{"n_layer": 8, "n_kv_head": 2, "activation": "relu", "positions": "learned", "attn_scale": 0.125, "init": "orth", "init_std_o": 0.0, "lr_head": 0.0039, "schedule": "wsd", "decay_fraction": 0.715, "decay_shape": "linear", "final_lr_fraction": 0.0, "batch_tokens": [16384, 32768, 49152], "steps": 8508}
Each number is 128 + 32 x the weight over its row's rms, rounded and kept within 0 to 255. Layers, rows and columns count from 0. Numbers have three digits each. The size before them is the row's rms in percent of the matrix's.

# up: layer 3 MLP up, 1280x320, rms 0.143, rows 121-140, columns 160-319
# down: layer 3 MLP down (transposed), 1280x320, rms 0.0347, rows 121-140, columns 160-319
up121 102:128098109076120095094142110097090092169125115148143124109172137190136108104188105142085128135110081187133083112091171143126112104178138165082130144119143139117171124135119176153137168127101134103118105069146146147116124125083160147152079180114102125108097148176138111125109103106149198142122159109110063116120142142137138113132187084152128109109167159136123067141126113079170135087137046100110069138107148135117150163159153146114107136129193127168143119102154100121108159072152092
down121 100:149129104149102113119110104198123146128120065109110063148113112110139156108138156075148169188172149167163112132154124079193109164100100111115161125157151118100100105090149191089215097097135114212190128144123153114090134162167131171136141135139168109136173111106135118095118116113113152101140125161123159123118165027142078092129110119111107141176079176153114114114113112094118177123113125113103180135120102130129137095114116085147118088140086133117113143093109140148107093149070111
up122 102:115164085106126117162156156119075122115134154130062163132150099127152123147104091122096140167103051164171131148135155130173104120140147169133056152115145133158114095181110068149131109130141097087122083159089158136125122135164194112131144106056125113084147146161158102084136166079168095110117128082071095153094110175082082104070128095202153212123140112115113102124151115121077161099150106137098099141122163168170173127124133144160164133081083132168052111092190120144148081149157083
down122 093:112159117147138152159119112160139136156155084076081181159111196153166083073109139081124057127113193075138045147079152119111138121038172147177136099141127133123082135102104121096143129170148133189162133154083092112154154141147135165155128152162124149156097159173144126136108183085131110198140096074120154123107083120117096107102164104108151128133140162117062155129185130111152117095153129134179130108072132090172093104099154110099138164149139128106139126177167124136173157141142176
up123 088:168143074117093138130113111062182111178146118149122167083079114157146105074132109106112146119140115117161153123155151132154120135182091162188067165156160162104161095115173167119082107109124136090156092170131129157155125128153098097133097112159095122114123103171172155132151112123159128054120165144147102171131131052059199155115145130132141109124207118154110173117118112139068068128123099115106163124084118132136128123173173096109104145115160179147181106159138131174097123151088109
down123 094:159130104136104154138125118098136122182112142109112169171119150093110165077163112118143127113153116139151210174070164144146127117107103084164137072149103151079141109131148142086093149128180156120084119097128122117147091141174050098128155172128088116098101040048158171161054093133108085156169091127074090141096142120177131128065102120143150058196061157088141176114098037154138147155184171166152117118164170158101148133150120113161169135102116151146121142129144115128130145103139132
up124 107:109148092159095149153118128197095110150130117166078108126150130170123151116069081128096131170149202113192092065149155128183144140153168119088163120118134153200137096126094114085150179091153075131151150083134093069120120185134124132117140135126176129147140126132162176116111093138133148127140132162127096121126135134079152145105210110144113138142121108155062119158142137070143127142089059172093083130183087102070084182082089122168133114123175101102143171150113122110124083105108135
down124 091:097133026081125112130135146130088121148112150121116149063154129090117135187117132174114061171109142146135090108151129112093143120153125085130046131060110114145158083137142077095095144096185184177141150163081142194107136103097126172111135065103143103105112125124099152122158147121132117125127149143125174128171145114119115152139167105153154170130120138111104157152108081179161078093133160124107119116074130077072172096194177111105191181054133136125179119129101174168115107146075091
up125 097:134135095106096155132037104151122187061026157102127152129140170083132181190182094121104088086104117094180195135145187109118077116121120081144135082174141107147151060112066145138151122166118098128128171142164091120175107137136140169116145157110065136129165199147151133162125069166102102088179125147134155089159150156148131129110159098177143088133121088110114158112114166139129078197157051144135179134126124120124164139155092168113132141124074165174104139128102137119151157152073120
down125 093:155114125135103152175110088145116122160100148140132095150132158119103128189145199116103120149162189153067100084085134095150138103126130192164139144123145097135178114175089144156159212104115168107103097104125123101072118084095097111099137133093128107161113098102133142105156173104142104108136111143203095105177143146163086114165118154154118162091124201105103181152127140171141115148103203140060129149070172146140116128154105083082109134093136148096146158114104153147146157121137121
up126 103:158166101118022121095105142119083115124072052192125144140088148122137146184100089121143107134114146136136090058136117095109087127195187108112178164097103178162125080128085161164172128120152164149167151172161119114131080126145080108148222082150150118160124109143163069176151127128109160069138118148166145089100151088114091166106110134064128095128172210146142067059073116135091140166072113099076180149129152094098104147150168159134137144125138216131109143137131178127156159119141159
down126 105:135077118135099152064136159087178103127158077181159168154140104154069154072103159144137114083112079135101101173162147124155112093118156091140108087147127141128151174117094150114126135097170160089115137181164096171079150099141098092182133142116125129127139127095109148114129091164132099176086100108098159135151082190194153096114150141091107171146095118204143052129087179145148114110112119205157107156128164086158163138117159149083117106103150152127067133104082136123166183130117143
up127 103:152102160105085137078104164086088153108151106123078099088183160185160099121182160162086143174081132123177173094126137186031134097064161151115076182121086116157126129093133184076101109146056112152157125125139145146114079165135118062140126118122124179106119120204101102115092082098082194196074137143079156110139188143126109135102098103130065132103100115152039117148095150176149072147077139154127112093138124078128129084124151065146090105182086160102152101187142115084111109133127105
down127 097:117197179175080157118128111199167093127135192053112077132143097130092147120145105119129143120182192137114076095181187107135156099096089120149157115123083147170119159136066144126133159132182119082168154131182119159167120114169091177129132133127086153216123074079149158068033137131124109119161155079126131109105149158118071090150079118110148085175121101139113132160125132138151157129152101178057094181099127141138110141167154153118142115098126116102147191103190192124143109111126166
up128 089:115163088180130071194143149135095133120138119130153134125169123137162193127118146140153157145134124126091097116143145166118077156121113149123133138116088122109137119165086124111118196061153128169129126090091105154128122152155113109142219193099153148105145127140105126103168125132095151131123107096110094135095134128148142148140159102194165141111158123145156128123099153122165141137070129139131109150106131043139125039071124157119106131086124126120162155127084135142077092104163114
down128 095:064141079122085118107136105106120108099141107079088066206107125121146146159137161164177107125105138129154154140096078157153100077160185111187095137139055122096132159153123124097164127125119170127159152187189165160150101197092126072177150096113120155122053148171135125155092089081124128146156080140159143119144093177094127102085072111100101138159080165070119179072089169170125079148148135118147111124148098113115131119194166138144136125084112118121155123133167192112133137097133136
up129 089:157177143103151137140190164059071105091136138151131109134157109118136077130100140061140136169120144172139113086120123157141093174128124136122194098154103190129105115101109131149141152086066128134105122109068130150130114148076102153149085142111074116080094114147141157079141150113137172053093109131141210091126142079138129168103137112163141174107138088127122087126112141165103062156130109168083080170157133142125161190168154162059083133094117089122144175108136092169105092145128050
down129 108:153129073190134125087137150139134098188148154143149068109138150136094133115090117171159182168055124176104129100123125104108158082105111128152108148115103127154154093069136174151113150193147166113084152116065138131143129133118143115088154158120144184086139122105106080117159096167120161170121071143086091135149130168126105123157109147171083071204151107089080095133115156067151082151127158148148070173144100108100061081115104095101125127099126119182103143161097143111120140152097134
up130 116:138086114105054100137172104094076146136080143083140164116169099117156134114176098094183124092096126151105147194111136108132113157149135117143210144101108177120199179138146134169155172149125136121179129133102100120117113175122134156132101100169122140092137181159120160155133144142151117100199133101153105095116113171101111147158109170143180102111197156025176099146092087123139121127123145117106112192111089126098086080153181141156099154107111130148126071166143128145089126154121152
down130 120:073158084107155112126175109161149129178125118092100129069113135161078124121139114102149128074175115064109096118126174100080142167179061095158130155104142136151129111119130156128144213163109114130131108110180155164144078159176198147132081108151089179093136124030135160191146091112103192153158131099102143096091145149145080183168142182096159113065101111117147147131100129104168165123162151141152117123128120101059138121120153138058163114167126209110119119166157093178099110149099169
up131 107:120092160188080113142075158071109158143110148168123162152135131148078129176130138140118090111120142090109151100182129088124160169129143106090144118150157122161144176090127136171156164111165069133140120154141121153087145085072075139103143145079085154170117128089115126145153085102140217100082091079163107102131159119121123118107167075090110128086168129119142168110174116132153111143125175157158173101148141134048136180138135145105133123084108125098106126102168150134126090138145121
down131 108:143138178153134146098117148093123211173103154098117085115069172121207148120076106163191092133119156158098160110147113099113130151132094159108187142122109068063137092146170102113098090137120181151101147138069158102148193113190156131114113107157092061193142158067165151129070133137133149098075072096119142091105129137083140168129155114119123158062081199100143180145126138110095137120140079096107155151126083081187128158165095156149138186141158133124127151109076189150112148151106145
up132 106:091149107095095103148106134151141105132157137185104143121154077137097136158115136181150109091113122112142142127118192129140151111089110122119123127109184112122153149113100140104132163089104113168140120131109145135176127175167107119057186118129087160159088110127123173135129135133119102071158140185123127167089151080145137120148126158108208088110141094151123197141100056147153050160143132129096151103179187134146122142057101099090086143098056103106117134146081121099094134173170123
down132 090:115119190129067160159126179098101132130152143161129111141159118101123139153102185146103175144079028074122180129120112135123161153150178157113151147141150148113097093132141140115114115154162136088111145150147136078147128104198120190161153105155086108080097106090153136175136217073093081095106092147137156148134119146121155060126087066067107121100173120182140147123086145093105151150086188092145090108150123089132130136143122178130091129137153086155086108161123167105145154121124107
up133 090:146158125161117138119117196108221138133154092098155085119170117187084169094062133099130136110101157129178117123159128146145127132156169145119143084136093108177135162089086150113117098210115167099170125133206142202129098109115146137110208096146128122080114135144102153141205100157174090128067159142185111095148136052146119117138159124144074145155117147087093117129089076133098110092166092132181186113114102073136078102114133112157117153135104154114146144111119150070156114124129146
down133 093:114140067130140162125118100126082157060164136093117083185064116127108176149157101160154147142154097169094131134083160153104159092073196068140139161090086192092083119126137167116180147126183032155145195170127127103094075114103109193179157108122111128112137079143133117172090119100081093128116069132089118087125168145115133128121106123128122068133125120150097126151116098088161149100148105153077076162171106124169161138180120181150114188103144088109135124095128156170143124140173140
up134 103:125127146116150133148183155182147120147156126123152120160070133139103131142105136160098100166157109106130158142137095207078157098111124086084103143100138137159145163146115105136138112120136097143180103144107109144135177163123128133131066171141092132119160105121136163148058134123130135108146143088152162110088120032183129146109117105109115093152166166129090188090096119109169138177119111103115152130089145152169138128140151070166128098193159138113074096104187177101088153108078176
down134 104:148112147084181153141114109132135135115125106153122113075115157095161162142137146128120104188221078114131145155116172032115123131140082137101163136089113153149114112153136155055147120169131154140094127180118167122107136107110105136096080108124162166057151068126125116083131128118071158097097122100161084132112160056177093165140169099098136147140132109140098141143128148153162075059176132190189162142169130167109112161146084097155136194159101107133167113080147123155141101149132136
up135 103:087129119232122126155138160122153106152133159088144125138095160168133187127112134100116122086078160100128129129093114089072118127121078079130131126129129102155192036120152104140170168132142160167145114109105122105149099123110150138141065149106136131043087125174147050156154131176142162132158162115095098120134162114085101140144110185133118115149107163084108113142144101086117115167112085106151096119183109117107118157124103113151142109137122101086131138106125123065158192126143153
down135 086:150148143175168163099111094134120105126150145111091149134129059105145099139119055143131142155185151104130162161154156151161183135171116154140116155122087113161110129123096169186154105098155113134129173085197146186153179076071080137135177144105113061144190142142127130085155144122116131152110133092063099124116120079129124140050173115130136116146100130179148129137218082084164064130144198121122149139087115130150200132155121209144153081081107067129143113115123120121129111147131130
up136 092:113101097102061058189147108139096125113130116102125147155111079143163149165138158116076139106147145148139186139170168126138134113160162153187147139141138104139090154112163199167174157159139086123113087123134118070141142083147151110145125116108146153099150131053134128116116157179090073042130158150115127137070124138181107192139115104104176088076112145171136150129051144119122141138111096073150119165118150134118115074168065117120091088121077122123070125130108078185168157125131119
down136 084:126119194105160107132167148137062136145100158139120058140145159140089151147162138164174163139143106099130093215112060114155114113126195096130083128120101197097141120110124133085121140134157115128112107161171182115163080091149113131147049142165101105082113123138173117114124120123146130111198117147152102131172101144095117076148175152124096136138156095087187152101095100158139076152136205193087111086149110059149134098121089139130142169129128111101164128132143083126105129138130152
up137 089:140146087127148076116115115108107088133140160073128151135118150147130151150172053178142116080149179123116110119127168183161106148124143155101119189147162113126121099185126147175175135160054170068119127083111145101161114138114145115101110123107106150089115146145144118100093171163129110191092068129160067169095093172117134132122154123141110081157148084132155130119151105079122160163158120145162112107093063143074097160153128093137154167152093168105146146130192188104175099131102146
down137 087:114102133062170076155125112115161075119128120157099153160056142136132126126145161145145130137104153100113154075115134138148122161149083144183153118076104093070140130182100147169175115107149136132138165108082135118155099107097113104143181060140111069141126145142164110112103083162137087124132139123127183117171086151102166096151144139157158136177163139149157144114165144191145195124101091155132150073126134158128195138155073108106081142102175097157129111148133173079116122094134097
up138 097:118167148152146198113186112180128148061136137120107113123079148061115129135133172156128143097178141119100123108154131130130118151143064143093118143126114000177127103092100141145110078098118158182167169102108140113078154175105139116078143160129093109125167107190158121128135156175155134150119179110117077145166134135104154106153171148090141137107073171059129134132126151140151155171156097186096118099137131091120102129110119153136153132149137085121139105131095053078087099189096096
down138 098:136138188160150140127133099141106083146173048111046089136100121124133137171127141091147090101130070113167104074100142183181109083112127106100108099109163139118166145151210125081136166122143107116122124176083093098179154123159101164169110122148091114118091064145122117170107181102134180106146113065149140128107095163158120085176150154084142092108109157119137189170088084137162113129106122096038158144145129145173098156119092107140129126095103156109158150098085126163108159180142197
up139 105:102158158152157152082092160178119160154113153131178145129116137074088179165165123201106078108135140156128124113127173126104115196087119154195143062121135116131145134116146083146123146184106143129106129101146161091107075125121152112143102137132122111138069150043136115172158078100147117136106154124126132094163128133131135157159120109224170118073114107128080091125090149074110160148128122085194140079136129173180188166054153186113142120153053158117116142155155195123094165144098088
down139 104:157153141136127123132117151120098139147104120128183067112114123095142115151050122152144152108170171112150098173185133075122131146082113123072108072113184170089111128110140108170078129125137150106107157117090098124123122129075152128154092125130105071127114113138141139109120113144167191156053158122089171089104183117094150123160101141161101137105087123104045085111171188144096124100131160084089156123117110090149107103104166139086067154142116119141158138147118111105136113115097067
up140 113:167111082097119144140109139145124200076115094154128141113047127152084183153170096158121162108094149125120148162101126118084128072143108096161156147130092157149138141099154143116148079140102194126125143194117106109140100069120136109121114125096125164099239152163123150128128092122172174139141127092145195124122138138141105148132078120162109139172151119126165144145140125160189068130153180161133142080165151109073106098137096126110203131099115096126147128097125126155156164172187173
down140 115:209148166112110139120090099134102128134085138195137110092108113184133062060136126046108127179142099123158109121158114157125141155173151141106133180091117128141067192169133178119067119079122103066117155153070134129227134073137181081146146158114109114141150100169080166156129100147141042133096126102117151146184104094160125098157148118100140189134114158081107126075146133167121164086142149145123132108103158136128136099118172174117149142120126114171034118148110164167106115133087121